config.yaml
d_model: 256
n_head: 2
head_dim: 128
norm: "layernorm"
qk_norm: false
parallel_block: false
init_std_qkv: 0.0312
lr: 0.0109
weight_decay: 0.038
grad_clip: 2.0
doc_mask: true
Each number is 500 + 50 x the weight over its row's rms, rounded and kept within 0 to 999. Layers, rows and columns count from 0. Numbers have three digits each. The size before them is the row's rms in percent of the matrix's.

# layer 11 attention output (transposed), 256x256, rms 0.111, rows 219-255, columns 64-127
092:527475392467549470397457428478465584443474475501507537532531483541422527428527560540510455597408507479547464456504462471469481557484465532575493474452507435451490385425435526489572467530429525
090:546605573509535439476524545535587447468422504503418547573469521459474597470569478555412554452544575552496478560497515531431487436489542543537492466419436504511488439472502580540441450520476493
099:580460465496525480519525495434543555472575490574541618392463502495517560401431517479454495456517433504501475444489598518425441484458427450532545556572550511597490529453393538536489556413512489
096:503517484492510520461498590520479479404545559524520461530563390408504476440503496481486536488584467520420551440431522429441494518428449508642449654513441532586569514485413531453453497446461477
098:521479441552525437492489527527444405527529434593537467502455522538532573583436338472460482566525535493518505517440503455398516516533524520434545495476456443432537552514506545454454501474556505
091:497492419486465454529553449542476483586511560468599523521563508526552469455512516508444511430550495404519576543469563497491517508523572536467489564524548558527523462532426487522445495463500453
091:452579472502601421491513462557486465469561526353535452562400458597475505471459457553545502569550511536581462478444557582526459558484502432526478465396497582411568535477569481454528532472436536
100:489423527443536464483477496409515497481490496486471470492485415467616510447605460510467518487555483384566509472400464554474514450448475548549495537541437567431490513524499500493574574483511400
098:476438407538518490511559501533449461580468459559562545518447479495503530566485517453485487471525543503510493450510418537428520447478422467636520450439599486509480508539475498474552439506521505
094:515529546437549451528482556442441492485505464570498614514474494501577537465568531462526444465464451535493568516521426551615538476671540457481500482528509448429584449490454485475481423510488485
097:549482460443503527527493568494481553520488621395520451502525437426527533466509495454540519538571555546490470450441486549441474501497584477432547516453501563510509536338502449592434456498525534
098:514480488523476503486470559541577561473502437526444488544524445577465490537615519516441541559504516365523475445450560572474443410499544469486480566452476512578432483462444490564527456534526470
098:490450541510449429528456600461544488507583527551521524532524478550491552537501454501542477443513556464437483501549484536509546497478582490414484533516468439544423488518416528484455471595541597
098:467515513462495486426435479402508408461404500473533456549452418480535528563545564479435519525483476445427469477517524522530535471504480496449441435519540466502476499489430471592455405525505520
098:480491396465589462585487483454498488486533619371477491466432426443582542508455605488485498444591556515497567501553485502462498539453492534480490449554516421494519484536472500532542500575515505
098:560509580533492498475439483536459506462537418484493556645485499509551582468427491399526482501444463507467558461488508433591402500522489410486535580388572473435532490464590430469546516508537521
100:550537406461507515500504536501568583488529466487561534430469591546472510526440510445471475444555542401497530535495410425491463440480541521521524508570416486489454505437523420461471490659510650
094:586484410464527563470465485486441537511460420469451499410579394460587536392611472471491570572425523442537470457553526403427470415563522554589466483452442563450527541556514472522541491441442535
098:384509513456521510471480479436494466458586481527421458528457455497539507542544597461567496457443455466593508532504519486535523579440529440378538448525512434462503476566375480597464544468455476
099:481510524472536521470477456528483576485480531537406484531365459515472549421487530492535621475450479545442462576462501546533466549464504435526577461521499570535521521549532651448461448511517438
090:504446507541463486597489526542507554459488533444453570477488432481501458503606546492499495510519453486552549485450511560495608552434469441498501549449409502482498488409512536456453536542534451
087:473496515645479556440396472484549540422419547533426483445514617433463498516464487520518446527489459454530504541543570515501527496505414488520523501549488537536529497512476505578484491542500468
097:464468454556410452516562528403540536507466512514513493507432509585534363526600530542475540514458555493448473501537488514567584533598500513503460475548431454455486493424486475477625547508532459
093:414466431470476471445510522442421553515403500547500586441545494485527401500468477550546566557491580582462482536496463458460468518619480480538471464466466540385497415519478534429530542563495579
099:583475550482487533460501443507484521511540437555558594501449646546415423554409447497528426354476563541517518497536483490454464512476372379489479541452499593559470494454536493475466540481497446
093:587431486423500426454535461574506630431478506562510497519488473401450576474530449463467524540451387534473447549558510448437482552415501512482525490518482549531384611480534429556576539583472626
094:520497521491484478503561484536545527631565494496447526470436502541446529511498388605488479456515471453556488528554447580527474514608514438486542459407545550500566493440547491501438465437527496
096:564535472472556545592438511406472458518468479497476509491444578488534562556466499476470495420475509516527486526546519522505501468486444542453566495576526629423514394445513501478557471559611573
096:477482531529448495497457474479431436573502524539449512439583500503466508535518466516442546584448466472560594539483508483518472631546539500488363455441406497389471499594460433538529466592565460
095:549464527570460524524416441462505415554433557525410507526524500480502449453453441531536432494487448590528525478480507423536538602573512534521508537566435452573576541488400569450458582509604448
097:381622435538531473569561575481616471472494525471419531530464536463453546487472393582419615474425489591584414451453548561435452495577454617492566445429543428463422515562510457497565523485554518
094:467527518488508422485520558447509571501554436516560427477486536447469425445495395515542512519517523438516488555437434432472542559437445404525446474481500522502497522524546547381533619574451558
095:566549600515539497482531535437415482513479407481448506386553517503452459504580527438591557551440450422431459550450550510387476542542477569597475439447508447499562523419522446480510508494502545
094:454438479529466558560525486571544331418492492491506588557515486474508458413505555510558524525512545448556402540472523525477472472527578557468559564542522451520480523395583470561557455469479434
099:586577495491515512608519542444462389472471585460513542600530576462633493496613541558567516617511464471528512517513491502485368571555444465500505487561469510488432448445565505497528464614511438
098:454564459547538540445454449519450490582475515493466427515589491530545555487469493460479514458532618578533545490489525525417488565553482570558512511515553398550505495483460550499496493519576499
089:461452397503459512428523436487454536490552471457545426474516549542521496594589502447491532555503492542513543477458464635485630452380458391494461520537467441500562574506470426460543499641421494
# layer 11 attention value, 256x256, rms 0.125, rows 220-255, columns 64-127
090:527508445508522579521496508422517538518614535463535492511540491448487473627406587464424523483511501578406490519478437416533526530520499465567496487534568421511610571490429427463529452483468544
092:470420477482537525513440476501544500450446527530432458522570563451481428525562540503419574502543545548512510503479475513511485526473451431466471393438442518460464539453486500538514530449474597
097:420511511537516519557516373464475468561479318479516512435458598550500459580540552542494507434490470554541543570517544585563403512464497508478438484409566470468533538398627494502434516488591611
094:528560453457474481471495490529560480506521510472526567571480463496414461483445586471561548487501441452424453459547469415477571474501504572509532512552491476486369560494530467490333594461482463
095:451522539502551482573345564380530551440441482470463485520495481434502538463492485581509456473421453585478441443585532534519474495497579520489537501476544524542514526593536505490593591463459443
094:538416485403552546515510481449496503545478544467510520526546456461498570480575468518424422541467453510458373510555407392460522478512625603323472495606513388532501383494466512508505523445508431
097:506637488442573497529496584528512581469496403518458611512580606494419480448451420479524429478489448508499522468616552533568451526485557459544498486519486527551522435544396520547456504480503413
097:472541449544410522491448424495389541490516457459470399504500534486553456455498639528445564588517482496582471517468543451535518533452521510422523552456574483517580498552435462475551553545465572
091:525457415455460489488512403425443483473472582552483482454395481444526473487503474546556582452476448445561530456553498517518578518457507492480517462480506546471562556515457521486506529574531474
094:543548514459451553589464496558517529445556504645442501496481434503453485482525537513512516375523465470538461472590480422515512556508473592524480472470557491456524512638487476448487504447447604
094:481576455450459474562544406427577550558499480607498484420588544485402518347463485562509436492440423532552443519463408450538586377469486478500560532497517498476561459526497408558502450462494518
097:491489497516490653538544460593628514476518503578480470547418418419431504486481448431475458423537411597518534509562445445475435436478548404578535570462495450422524535446480521500465474448527537
098:414484565472465478619550456537540579528553533614548570476425559512477486422446548522522469509565422517578450513499448535493463488525605432571453523492463484473427453500619470447526628558524532
093:503494507485472521438497514556635519475547455575510452458501526521468513529610401566467488620479420504526489574359491491569494502440582484611577455535549393466504515471457404487519582575540439
101:443556430541464519466485496508465537554505529512491438447510478477502408457492583546516453557435550523615500494442517527452552485499505496386548594583499457575431595441430626483464501530529439
099:443487547538469503525469580488473571542531463508625478459523409528523512541521364579554470467342389475578516495483501472512511493547491491478480560464474566436553438557490478432530503498468491
091:444486586469448535503544529477417465508517616500583452484506634508428460556456539555518478512481500561494538587490431492589540533551472516456506520545538454507474611459503480523493474404569542
096:511504528501509461596536516585529372473490554512553511571541500557510482522604469537457531557524552520538528477423439457537426463532529435518475546432580497412576482439483507531528439507527458
097:527455498585455513418516421482570535455449474489546500469566468544530524551510532469498444492636545437512542473404528519483492634462545525434413563467410434548456630454575555479442530466463547
091:598508504456430596502538518449474560485478503544580499465575581479511602492413506435521513467525552477558451488464549526448460399598438486516533461496470491562464493528546537492511546493450556
091:567503537489486486511623502544459429493507418508527495445469447515537399514499451411533473461564505580533397412469505477538510525420504487504566408496561583505460531466507551470528339486431589
095:503527491541489527572423516521446619508564478445513494416521565505468567407565483553520504532501390484541486486485511522414490517461469456458563542492493505444411549457469480454546527497512435
090:561482504548488591453567434490528493530481485528506552483441516575504519543497534477585514504506473473497484460510461513557425521510510451489575603581480442545461546555500475499419378525464574
094:461522441553538544496638531376445470553485570480461442543575422437582496453491540532449495523441545544496483491488541524427527494482547489458456455456477458495586425526428478535454537498531495
093:429541548504507585458381517501478449540444515462417577573600490429490449400538505464473566482554502533479431462526487465529516482625514462557543429550478375512476578523495521497508461504472551
093:557480491510512503549442500447422514503493586494580482467528364535541520445522540482505479590531515488426486457497577516478522433476425494467468425499528515363562538478498545536473448467431493
095:489498604597465462527541432501448410533487568500545467548473393421469449434542521504524475502495391460563483525485434416430396415489553471538468553508570402506405534579478401556468463402503488
098:486433533403538588498525468460511499492409516453464627542444531454543480519520421452614464465474477540440431460426508463519426532548534508536645462492419525534473537501486529474485578409386492
094:516527492418366455434639474357583498366508474528462553487547452551467541498538502493529502474496511485417427507531532515398512550458542468377497403479549430589509511497545463556544500456484507
094:607456561499504513505536530518477456492566549455455536564579439457466516546416580475595436492514474497506500491470591440542599552484478434478502519559481514548533463426445423422441536461408551
093:525569454517530558575485499533539433575496502440584583463506496452488487653525477546558502493501532499449467446541478506473469493533430579528456508453466460517427419518534455512507494495557467
095:457445474504525560537544528550420523524511584528563459533374525490587450460487562597499447445553487570446420468500457571471532494498433439418449541463466506479473472495560463486564575450526490
094:543484611420525469467529489549486554566571465446415458438481503471489504482530484400477527474515517481496505475522537435565471533477486527486515536579501461520562419596510459521554483508546581
095:429395515554611455525471472571519560431599483497474456410462519537569511411431529484442380406489446496517484543424488484536596536421484428474563450585525513502507478519503459515523398440409474
097:532457466411546492480496537473511477496440486551508574621619452560536557536518571578622574488446542570460579560462495507437516483431516526571381461461479537520488495473519494554566561582390493
093:498525409481542488542422492473477530589471584521498501510477481600515572482580423507435435504534492506571521597513519538553540571455544463591469409443423492566564470512458534469488519450500539
# layer 11 MLP up, 1024x256, rms 0.162, rows 0-70, columns 64-127
096:480456523423478437492466527420506500527455520474468432483483469530538589493475559388464404540512452548585497482552551528522506538485508445490437512572454483624503503558505474533453496440468535
107:517586458428435537544466435549492483536464555452524603541533567542507468541565502441355439499459480574525513556466465504549465482468519447539539534403569489561446482594513459456493526463508511
097:413535567529494508519472577529499438452443563632538485522460505465457512495450500513489434575568460465502500516527564529528448583445501493511507501477428586474469435493459577516438466500499512
095:563587526570548537619373528458570551535572564437495558505522498508407583513528542471495558460433526410486493475430515490496559485480584486493428469532495503580468546506602508507560484413487526
105:432537608448462458561521423506466454554558476478532476417443546462514506458491482461500472415491490555671429504476530623533451469472496457508482499493508524592507491497535499461436389583494592
098:431486522508470619493420599522520461441426468498463515464473418444481524450499530534535524444475421529411454507493499533579484466580454464522535443493535484528461534512517491449533442506435468
100:547524534469439530540447483553479429586446459540500607587450562554468557488509447460506504484516487472542477606492564549441466573536511497442494535573492448528490486519532531415505465538460570
102:533494450547460530451495469572382460423446522524518584389588478512443518434492463401568457528421467480497548554523459393493477455542486509504489523438537433506551435539486506438494523416573450
091:557385445550372487412535482530539494512446606568478438548515439529530459595473483483532421490426467502464514446503456465464520523491582443434576480537456460503521604503573548496569618436503431
096:435529457533436473531583538443452532421501517419503577548438541532424500535455528597502414532456451534558508554535538544511452434507554501542535490463530429530493574481488562493589427459449464
104:455511533436531545601466475532561487448486451473562550522468571446507555470473435548480488439585596552527483507579575444387395513457521553541660501503446475524508545535494469447525536532586528
108:474497469464419418582559546472420527427464525460450518456548488472438465518552483488586474496506504419491494499467452581510440636475521513448569453432425521550484581614530477471410490459443516
109:466452479488574546488471525403592512500458455515432544584442501474517420552524566572605521458480490516468559429603490587445539463485439516530525576577548575410468476590610615549451502532421467
093:567446456440503395466419608500446501449501426597452538485448528545401505439501497581548463556449588538480503465563582524576468495482450485613519460470553510522587523477477614615482513513474555
096:567447565525512351642537422543505487449462488515459468396526482474477494572437512434498531417472426607520535499432496437453532611544516427472454551465363475489521551599462512397488460458477525
092:551445510523572555526461492505500492500442444459511540453511439508529623495529501406512507517432451478478483520455381445489470496492479469372462458500446510538522484556480519492541494483506490
097:529478522503568464533487416569395491453525436490562593476542526476508473488445488429439497501496441460507522486472560590495499403562445537528512538490476458498454509430445458437461418367459529
104:535364537556497492519524591428445513511484506476568481428502511429562382517487404562504448474464590499459464524494490486575446546542589604596430501500520417474394510544506564513575488459397461
102:522458549458526447459481501460511495477498518519580535585558476494525456494484487484497482489433471512549449530443535559525435604488493545460536432548484481497540532558434496576457504426573573
096:505525490484477524419589510425455472523511549477506554478469532518513557535450480513560561449475511558552485419444442481489512511520577494477535443432414438484549569501440496482563508446555486
096:428507576423525478470489518486452491493546462508606426508457536514447354425502396426507441516502502529510497545623543515570527442406594525544487590451547456390482558487463466485489545530519489
101:440458526573488520574443546403475501559483501449535512502478656499518550519487530589519591492566490476471448442555538492515469551521516568411504488455459666478481509493576554473473525525527547
094:561573549553547440513550507500511591470422544452445553508469396458513435441461462518508497473641444485557435419489531532471478620497452529467549498560496532426527545462520435548479514405536582
104:483570508491539546483525510540479522509547484484509579460501533432522586462475484482433504519518483454370422459597503529484412510542546470392491449465622485531551478488527488466530574457462488
107:587537502523466490493547476506513509466412497444497508437462508412449432443532546486440468380494475513471514446505559507533444514491476495571546491471472480536403399541570511536461440496635477
099:398563526459509515427529439467540580503486538467516466432467479449424480517444595516461587440511514575500519459428408596433531531454546448509467494502562563468524625537400522483471523530664566
107:575541512515402503623473481529470509454427466487460380557551466474445475459397569455435495413438442472565584502528593521495543456448496462456501480552361484552507528574459459539520409494521503
101:616478519489509418515459456564544552485532495604564479441637512518429484450501467481513447482542479518495522510450499552403481481532637534533408501490484479585391497580523560590434587469510523
097:461467456551546585558566509493573475484439518469474457534522551515515417483533489606545436540470440494387485505486537457528480412442575474415507509425545508510524516496520526512508508543495458
097:345464492480518467551415538476536494515537469578533481530516505552449435519458409469458526541503440368488485499498424553433558532418549472598456476451486629451493529474523548525590364497499510
105:501486613550459584518519397572559520551488532444595593463555574481414473496459511427435514430504369505485440490557512524554450572522413487504503492538519561496576501422435523503580525412522451
094:470532548483457509567399533402444556445448617444546505495407444502515486583450504565460514462499512506510449477541582488511432430533508618523532544578532562538496568492495520537492528506446513
094:567633499499499537512539446486492513519473448485624502478540487521437423448526486508502487413470474576544514485536458464519527535468468497608604532475468473550483556560536486471532545484558455
109:515501580483525518510404524536590440443527527505519513504589444515490463451539515471489566546587508564500523480470450434500482494590459460485537551538450566475482469438540472555524493455419487
097:471484554582443575390501504530379409457450554516485487529528475481490575435589457451520550525519598513551511570490535463569502549486481509547540503399448462596440445462437403524525582370420518
100:461515423438445536490516543521413511464514523572537538514443462478440593522480551482455457548505502478460619597406508430493487484566456491392407470546489544571448568540515476519477425526533474
101:496559447471471502495513559554533588403492460423581479464500541509536542520542536551530436457527551463436518501492495528519453454488383432471463481514375354630564438524555458530488510500486525
112:478511571532535510484497513535480453445506418511463562461482475571453404511456430396569499354568481530494515517518540452495542426522616476562511464429545541497505509524510546482491391445504543
089:497531558493606437492559555582464512555527483514456630538564428520523529515506410457468459527441485536486550557516392417561502487467469538439513536477559503500503435537525602516562484384492525
107:626469556537479436454507512433506519577424489540492484470496502418545420479476434585472439518551533434482391620419477507560507467456575532520482591437441584529405486474511481529486543537474402
106:471496532598502434546414486455515525435487538463550518554503556523524461481453476475535526545505486419481534477541436587464581534480527514463494486589486477514520473447477374500606438541499512
107:517470482435530574640544541489552509538541527420429508423437584573476595476548461423500591481491477492543509543485494517492523505447493465531555443509556499526365504509507494523490533571478461
111:526476552521477514509418516517519545510469511473496568514528525438563477493446594349500476473426518415488504490520440471571506467542463583561515440491550568492547531435473537334551527507470531
099:476479514515500487485572521488448502459444524465589540530482533434530440490500493371463559574396536405430483546475515445616485565443467525539545482523539548500457500515489573525550472454496537
104:563515659487446528458524494470550524535437520506510487501441460496508383355506486476447451474503491517445636501562507506516486530544423498518481562557546464511502519550527587485500462569449461
096:564551524453498464592528465500311503572442504497584465569522469474519488489464528439466517609509597499452537604553475461497519508513471536504496542516483473438427505439426464481512500487553472
096:473465596531536571453547399462486545410424504547544498447518531465485478535638560482385562568515434489458504560482443591495539474508463496458481567541499476529441468522557551425457517440520433
097:491481660459433406478542523482425480521452482575431567528518467435470427378537445466481466611506587549472463493567443509458500542545429482571552579439551524513441468460551490631512455545551466
109:454499435456493551572416433581547580500516560565486432483492561462502585520551453468531532391408548453492578475520511523477423508524498444483504458535407530471510478486612546498382382481574481
110:555471538489458461457539480514530545591477460384483515535525519552420549451539451536408574484571487467503482589435429459511436485458505504470544579561482596588488484450531489563443478401397442
106:437507568523563523580373435461566460516554403586467531494486594500473554537590534475504411528504430450490486464505470462416482445448561541430531533589386484508423455506473474467491486502496555
102:438399539510449507518452542483504452491425497531507456457528539397558507458499607531519466421450509415500452426506507435542609485480487470519508485442538462623481455525460559475502519494479536
085:510558523522539456484510484487615556502530474547536475444629474475509543380438475470427531532626531583519435527547476540524525562462489430409532458483510473454435547482471436497513399459500430
103:476532493493457534402464396569469552477485515526642544529520516490507442431564419524431451519586445491446532467393485602519455576475468422438494446524564470470554518525516456477534334500480577
094:506559493448596399528470434435614485459510428488460508512478525560520554464489516451528440383538481535570520496461502548398530621502454465499599494427512517498535579450456501446543495533424552
102:498473546487426508473458446448473478503504505560520474488479511448561498605489494517513445515572404568519645507494558386472547450463474612460473460503423572444504484466513504480468543436373470
103:497495481501538444501502509452560436437467462533576411531479570486675504510497499504434521403494511488446445463525482504538523568480384541468455481461521547449534514506511546505506543557434501
090:529539488520431604509570462516453476478390431408457458482539450461462558476502534529448495546542526557431448532405457500478519492488496463500487486532500536505591511520531602525401469583509542
102:561476430437407355478523570520525500568464507465458495446476502506556417369526514423517489421548534476484459508532512517525509500489506479487472548388642513464454497519596506534422445499372494
100:493491512487530516518438573491527552511596445436518484503592535493471444496540511401549478499534545554585504549518509481564583477487566366475464544541512465549490493504551482537526381542560475
107:356510568450551572496542490487497413510465504487548448480557518466428455430433438448515473498464483499574550446499557446507590392515481472479541434488526447438555474481480487552587436544524487
095:456489524477449428523447544551527466557473534445515536439548379574385441477580439564503492522471489544486563554604556589504506491516414445502402577371489482473546520484460447536493583486525427
097:490479508554452459564507552562499550500494437525534477592447440527474370530533570529498458495491523643456518412531478432499432571479594477582580544497512487501487408512456592443436582448484542
110:589478537565466475476508542463469467538449479539501479443514479587457437520460461495503517528510554516466496545607490522501592491521491396441591490536425557494545488488538494426528543624549440
095:495492548379467499514578480537514465523591542586387521431430554456499503608502395541495453507447474505430501516445564510420535525555542497502503506475485509472510444419482485428522600552572658
114:460463532542445498594543470486521532464501410448495515501445552423511496603520560515424510605554532413462494556544412491461574580495457486484591480512514454557522524421520492493535495578552578
099:523478528548546500477528492495508552514541430502413569568518571528450515491463489520532577454473406456468517503395627545427545553442478455455502450474501503511483549468486505568491481531499503
085:581459441605398462463502500543474535462541542481481568484563549520478550533522566461441574461497616475553499513509443546497499496465426442555481473474478457510548511574520467453508530539423520
104:538576524412521479473418512436512458498589546419452479496487507439537457482347418475495382410467508530555462477508443518490507628536425443537494502439609488593513513512606496416485439463472488
107:447486525596512479553493514527438482540533526486534489474500538396612525502431448460393552487520510500519406454523605434502489517528471447427501528523527461538538477531539526447598565487499520
107:513419548563487528506530468467551507416506453532471632482453530516510504510411549434511444495439504436516440524408477474460537544448553507531489522571427411583520514511508521511470513449531516
# layer 11 MLP down (transposed), 1024x256, rms 0.0879, rows 0-69, columns 64-127
099:519494491612500478324410520579565514523499529509592412518574467553488513548469565586489464451456431494504501454497452547486492551480490553456492529513393489555504529461415499505500522463517472
106:491537559525512554495590510507556595526455453523573479509485476508500582493454563401597486498442483378499515524563546443533502581575462517492493493513441616417579519529495512497478491436524511
096:577449505440517513484497408490392587529557465388458475500549485605503453509613599455502587443520436510457385422545432453399527533425432508430491504594459454569557473455577378466481482489536459
099:428531557504498481473543435534423515497525479558499454499574516451515413543571497540453497500535614518457496499547460548505479492558490514450527456374491527514501455443463529492517508536456510
099:495470522529527514403446544444509497478463563484484467587591512537493433477494456471482433476488415531426513521547452462453493510474421444552421517486555452477503592551553419442571565564524480
100:525541493429430491416486493480483623447441430493568465581436528424510448519518465495488492510462574590444500555514454495489511594555488458543463541508479484487554507488488546531508595568532505
097:455340528531495476487450485482580469559514460471465460401489434465434483414447495505557481503581454439482631489495563486464466498496425510459475479401409497491510494482468528516528491435541480
107:528569562431470442376526593525475537508510449471458472513515467512515532557603557524515438528514474479578549482479537541491561529467531479498493529418489445471507550488514465550430535491539550
096:444523482578543536568528465567546514434542495571500497460569426426454562440420455512552458552455480422535428524508472465449503550495596479549501488531482487494570466575495420570474503511518550
095:530522500525488455526540423490504531542479507466565517569522444546492462511637465492503484584524578380549441495511443529449473539515515507536474586526476518542449597543583457484404459520440429
105:514506467527530391485482433474526603471571434505471464559464520477429480543501592476549560514509515513509534474459563489549469448445605531501469444535442486429606459484486481524513568518478387
108:496570400505431520546559526521494462483488546479515499473423486450579592570479484495509549484422592444342498525539554509454496466559451498515495499543571461479585494460482524519458545515505546
104:494392436545507491504518494502470540492474546480484565497484480563552417409407562563495453505534514522508521456420341469465510493525584344586491479464520463545535531524470480453564581466564571
093:444598492517454541508434470507465412478495367572520518571549372517466465593527542443505533543467375437500438550485527545482500488561446560499467514526520460489428495479501454549422511561595423
098:467593501508443526453495543442460468422468455437427569521518516481424549481606432539504516542556539501481536480472458470502555461525503475492604520478462466553476497498465435490492581495414394
094:451542528503641441462558549519464470553554493530497419600528553500475453519444596459481573443547505501627476535415522541472525362500457435520523454577593410527448450479494545518456539577542496
095:509455503597500519448564512455476513510463561579418410401621481368506545509418530506539546510440530396479539484522562501502422590429479535573450517545531453557587444569576575494406486504487540
103:402455534449487494544481650509494587501595457479472528533397508543439580435479479522538510539522438478462501501439519575429526488502493546577547578499506487449510560456475508566470495481466554
102:527470584466475446452499496610446534452544546515488506541495461550448472533588523490506578511591494558509488500529497443465542572515569539502470443426531528601467509544577514425544527488416554
102:536462555425504388529406471506555576431552502495437503421627625469454466446531505444541487507453509460487507479401463531552468581505442499438573620501531500500454533479564501453533463533562446
089:620532416537435561562493425510514515508428544502467528534539496552360520498472588569501536521482567499532504406465469439538476543478451483425480491552456492574541496560543499503598424503492468
108:511518448513486496501465536493464537495518438507511522441484401545414500497524454490511434577465498479523485479576460571493546440581480531513493494636583474585422490452458473497489522710479535
097:490593526514544496456457527477573427492523481557455520491595472502479466543497525484528552549529444532459524506504492516524523509564486447480473508500450510391506496543514472433543460492533532
102:491444400509415487474505551538498544538504555620581535492493465490496512461467447488530417501501498503498481529468500585448656470572421541573478530496522596480544547519518560514543500561478457
103:563488390562558541295525521536539527580423546455485473475440477674439534557527496507599449514580437446427485518508429450497543512550581578558407591518482447476465498466511487464553489483571495
098:558520461459526470455579485476489447519522477484550597509505469473537476547519435554482394476471417483555535476559520419452537478496494552503501480485503463552492444532589444508534517506446560
108:508461489524567568386390524479532541483544505527548590574569482458433514418552467459442476514499485508430510535515377443503527423553592440441480572505608527497415513567406582577602482554513481
099:489495526516458554561511434429403512548529527459501528559466537561584527507480545535458569508416377535502522541547504474503557417475427487500571526519459504435520473459465469534605659489497435
092:575424540643436449451516443488487469524560437533571513520542527529459501521408564450471586541568513470452507544493533572451575467521548520565488458555504490514534523561408488442515531518527525
100:572519430482481561485515521548499496495470495496436431482607524538516569477418552539563584440517472570563526513513507467560460488511505558421444574564515568560480526543570441421442506521425428
111:520494479490525540498549569501527505501606534549565513479567547524514443393461515461613495516486515481490452500471470555346512435518450498541450515536543540563457535560569482465422440518526563
088:486434409431407512445512449530450472463470581526441580578448557452523498525468552471521475549503492591427509544571481521526524492562450560473493457500483516387483483505580478540490552543424562
092:561499512473465529505524498436411510473495482533442545476456519425438516456547526527542591606575449446511423430486468463531587503492538569409465448450472586522463462519546433577556414497458511
104:435518510487538416418423499438443532510522500474552397618558527472506554562564502521582506437428519538491506546551537541485487465455490489591516438466508544518559610438472476441523487500564476
097:532540502477513489511531496497530439492479528539496494512487522508473495497578477520499547556487453556545454479581472422508590554473410518568510415541545476468474505549565547490470510509482541
098:452479458504417446493427413554616487451546507536379444548530594492540519524558566488426532426519515472663437379503475553463475469486511543596558464496586544371500512538501593517522541509539552
104:475490470540511439610475574443470485546577546563479473556522433508462484488441540489449558489503457541571495495508583475570422561469569457546511548429545555406500453497431465539568514520511524
105:535515544538514530460476512517444493507481579480601622492592527386451440518563564525451479483528517469468483499491397435443473509417427439433542507604469477509478531525465496554616509556495496
092:559532487461485513445447643540541370449552626519467389471473514464537460530544515472511545662496511509513516461481489627493505504587518485447525572495463509380485451460434436393399511531510435
105:545438445467529493508461473463528395400534487474545566462482418449482533441470526538447490497454450530567523519508552480480486599492504542495478505532520434534437529488493530468488589508465590
102:625441596443499433522508378515474494470550470522505466476532502563536540504442410461449573464572478410469530514583494532575492416456489520472444505473485557538450490478499516499584476528438366
106:451455633504445470513496452507460441573498530495445659589589441402499537513549555457484485449498457488487498425531500412367429517434498495458439511515515461495566469585507450455472439414476449
101:438476420504551455464475611457449463532578400470463435476450516543560438491582573599555479502492430628498481475525535468487526525539521407475433536479480457471461569503467502542597574640527517
095:479498459382453522536500466485539530528555558482493460508494487459522634486543418547438409515489513536531479492567497514485467487499572505403498508435544479520579490505521536480503576492539521
102:534522574534526421352478434461526488489509573475547588567492514508514621560543545474502531452451593460506497494549451559424522598482452442478413576495396541547458489459487500547457557484503512
099:511501418442465587536508540554476535507436497539428503461398466426564543550528494544586455507421475517539481419505529520500490550588516543513474506464490529527565485483579548478529481414459390
095:474481473487513471506490583472476526514435494503461501482493447412504425567483539500513425515495587551518550526380620521475510515446513485560492473527571633584460600517524557456489529513505514
096:498403468509540533524480446532562579587602446528494544395510521510462441480499496511457541481569476460515504469484454506541457474406547471492508461538440492509446482521500542456514500431556513
105:583557484485393545531549583514483520567437445486478561556514466544609525473504600604468558515455454566426443488427458494441335534494498402459539456476481479510490552501555567498472529544484498
111:592526497543480506493554460535484538513527522517501506574509465456475478553502486446468527522520524371470496528569435423504490538483454478490499531562520560572557401481490519557474507531543447
105:419464470589482544529509444511588528575576456469465516491519442542418584482495400522569592493527487560461424509585388531469474475483506505458529513454423606517530408555460563517432498458557557
100:392497451396662503424508569601527442535415597410437523542530511494494533559559500499505443547507457443470651497551455506483397405485531519552455459597535466437457527556541510507505472506496557
092:604514532476496511482522536364381512481433563495500550526544541465513408544434528506474557498614377467439511466444533538536515440467529481561500569514504519496536480587536494466542501520484562
103:491490578508467542563423615523508487484451496608595460628589422450501452486349583497468587421424508514482479452491466498445570446498425584559480492534543508482524471524564533524530501445523533
095:498449503429453528492542547574457547520413481456507509522545491448448498511528575517528567505498613478437503492475592471481513460499505632526549368491476485553494452556558554494485557529449594
103:477438551497510528508554476481520520480458441411489520464578482513455565445530519476483460475502428540522501424581553505555420528458535601449457601603488453453540468607475452509521446532574460
104:476556534512428519460490435470467512514550379521552572445564506550410517460510553488516541528606421430466490514569392501564496502495538492464519387494493473480447501599587359494538524492493486
091:536462530527560466505516479483494504489424554497531583549446499519458531521493494498443502452479511461486526549595530490442441488464502646537512556484558526373541456537511505554494479427448460
100:446487530604468514450530484489547491530414518479498547489524516444460512501507427402505465568469494522513533479492516562478497478497511566636506511527358545446437516492490579440525475540477489
103:453460429546527467446466456500567494539494457556445544571452475538472484459479505515427426572561547546468537423421539564458408547525526510489503502472507595510467499585459471540531422490402529
110:535525497515568470537554635455524482510557471393453522553523516550458453509521512511469533547493460430371519526446426503439466568519537476504583514360517409544531537486492488561539447501486531
093:640516486504441559566527405482431534492382435454590483501513531483603525313512620540509504495543507536504517518551435475504506576483431481445539549556544503485562463499528515504600553545482509
109:443541441436555506428455486527479398479542624487493513412578522455447600504486487491555418585473404478492557622456504603547491551515508535522417549446521476516496564513497453448499442580513456
115:497608540466497432516440449472618486489529483521568481449589476548559580442560509551468540522472508470619453529493483486489432521446588450527487551492577533492580514486521475512502550527560469
097:540460501546553418448423521461539473563472442411495466556500396631443481517491468545503549521550448473541580422475457505529500431484427433567517529541441537610488559520497474441475563411539495
116:438520502546530574515567536486436424588450494452435511521454591462464540522481479577494508461414509534405437515513528459593627489571548576535435521440518523488534415483484485574487497465444537
098:515403421575485472460587519522437421521451482540533459499554493443490485562448495534495478614455585566418542505469386503465512454512497517553526521430504496398524437582531489504492536457447567
089:500528427478567565483460489447517391520381497486458546493560477572517576566508564566491530422609537477461570563484601550442407484440539560463525539586525498447515416457498521536473496450465527
101:472541522530433549463548415498509564538492444597531540608475474502378447511561439439493561519538507457472482452444562459515536360552469476518562472488513565421491529500482544568455534529452494
112:478528484517497490515402476467450451517510456461468546574533516442585410481492493583563480503492541458448561565480527426492553569582538491469453542504505556457505521446524496526542428475418436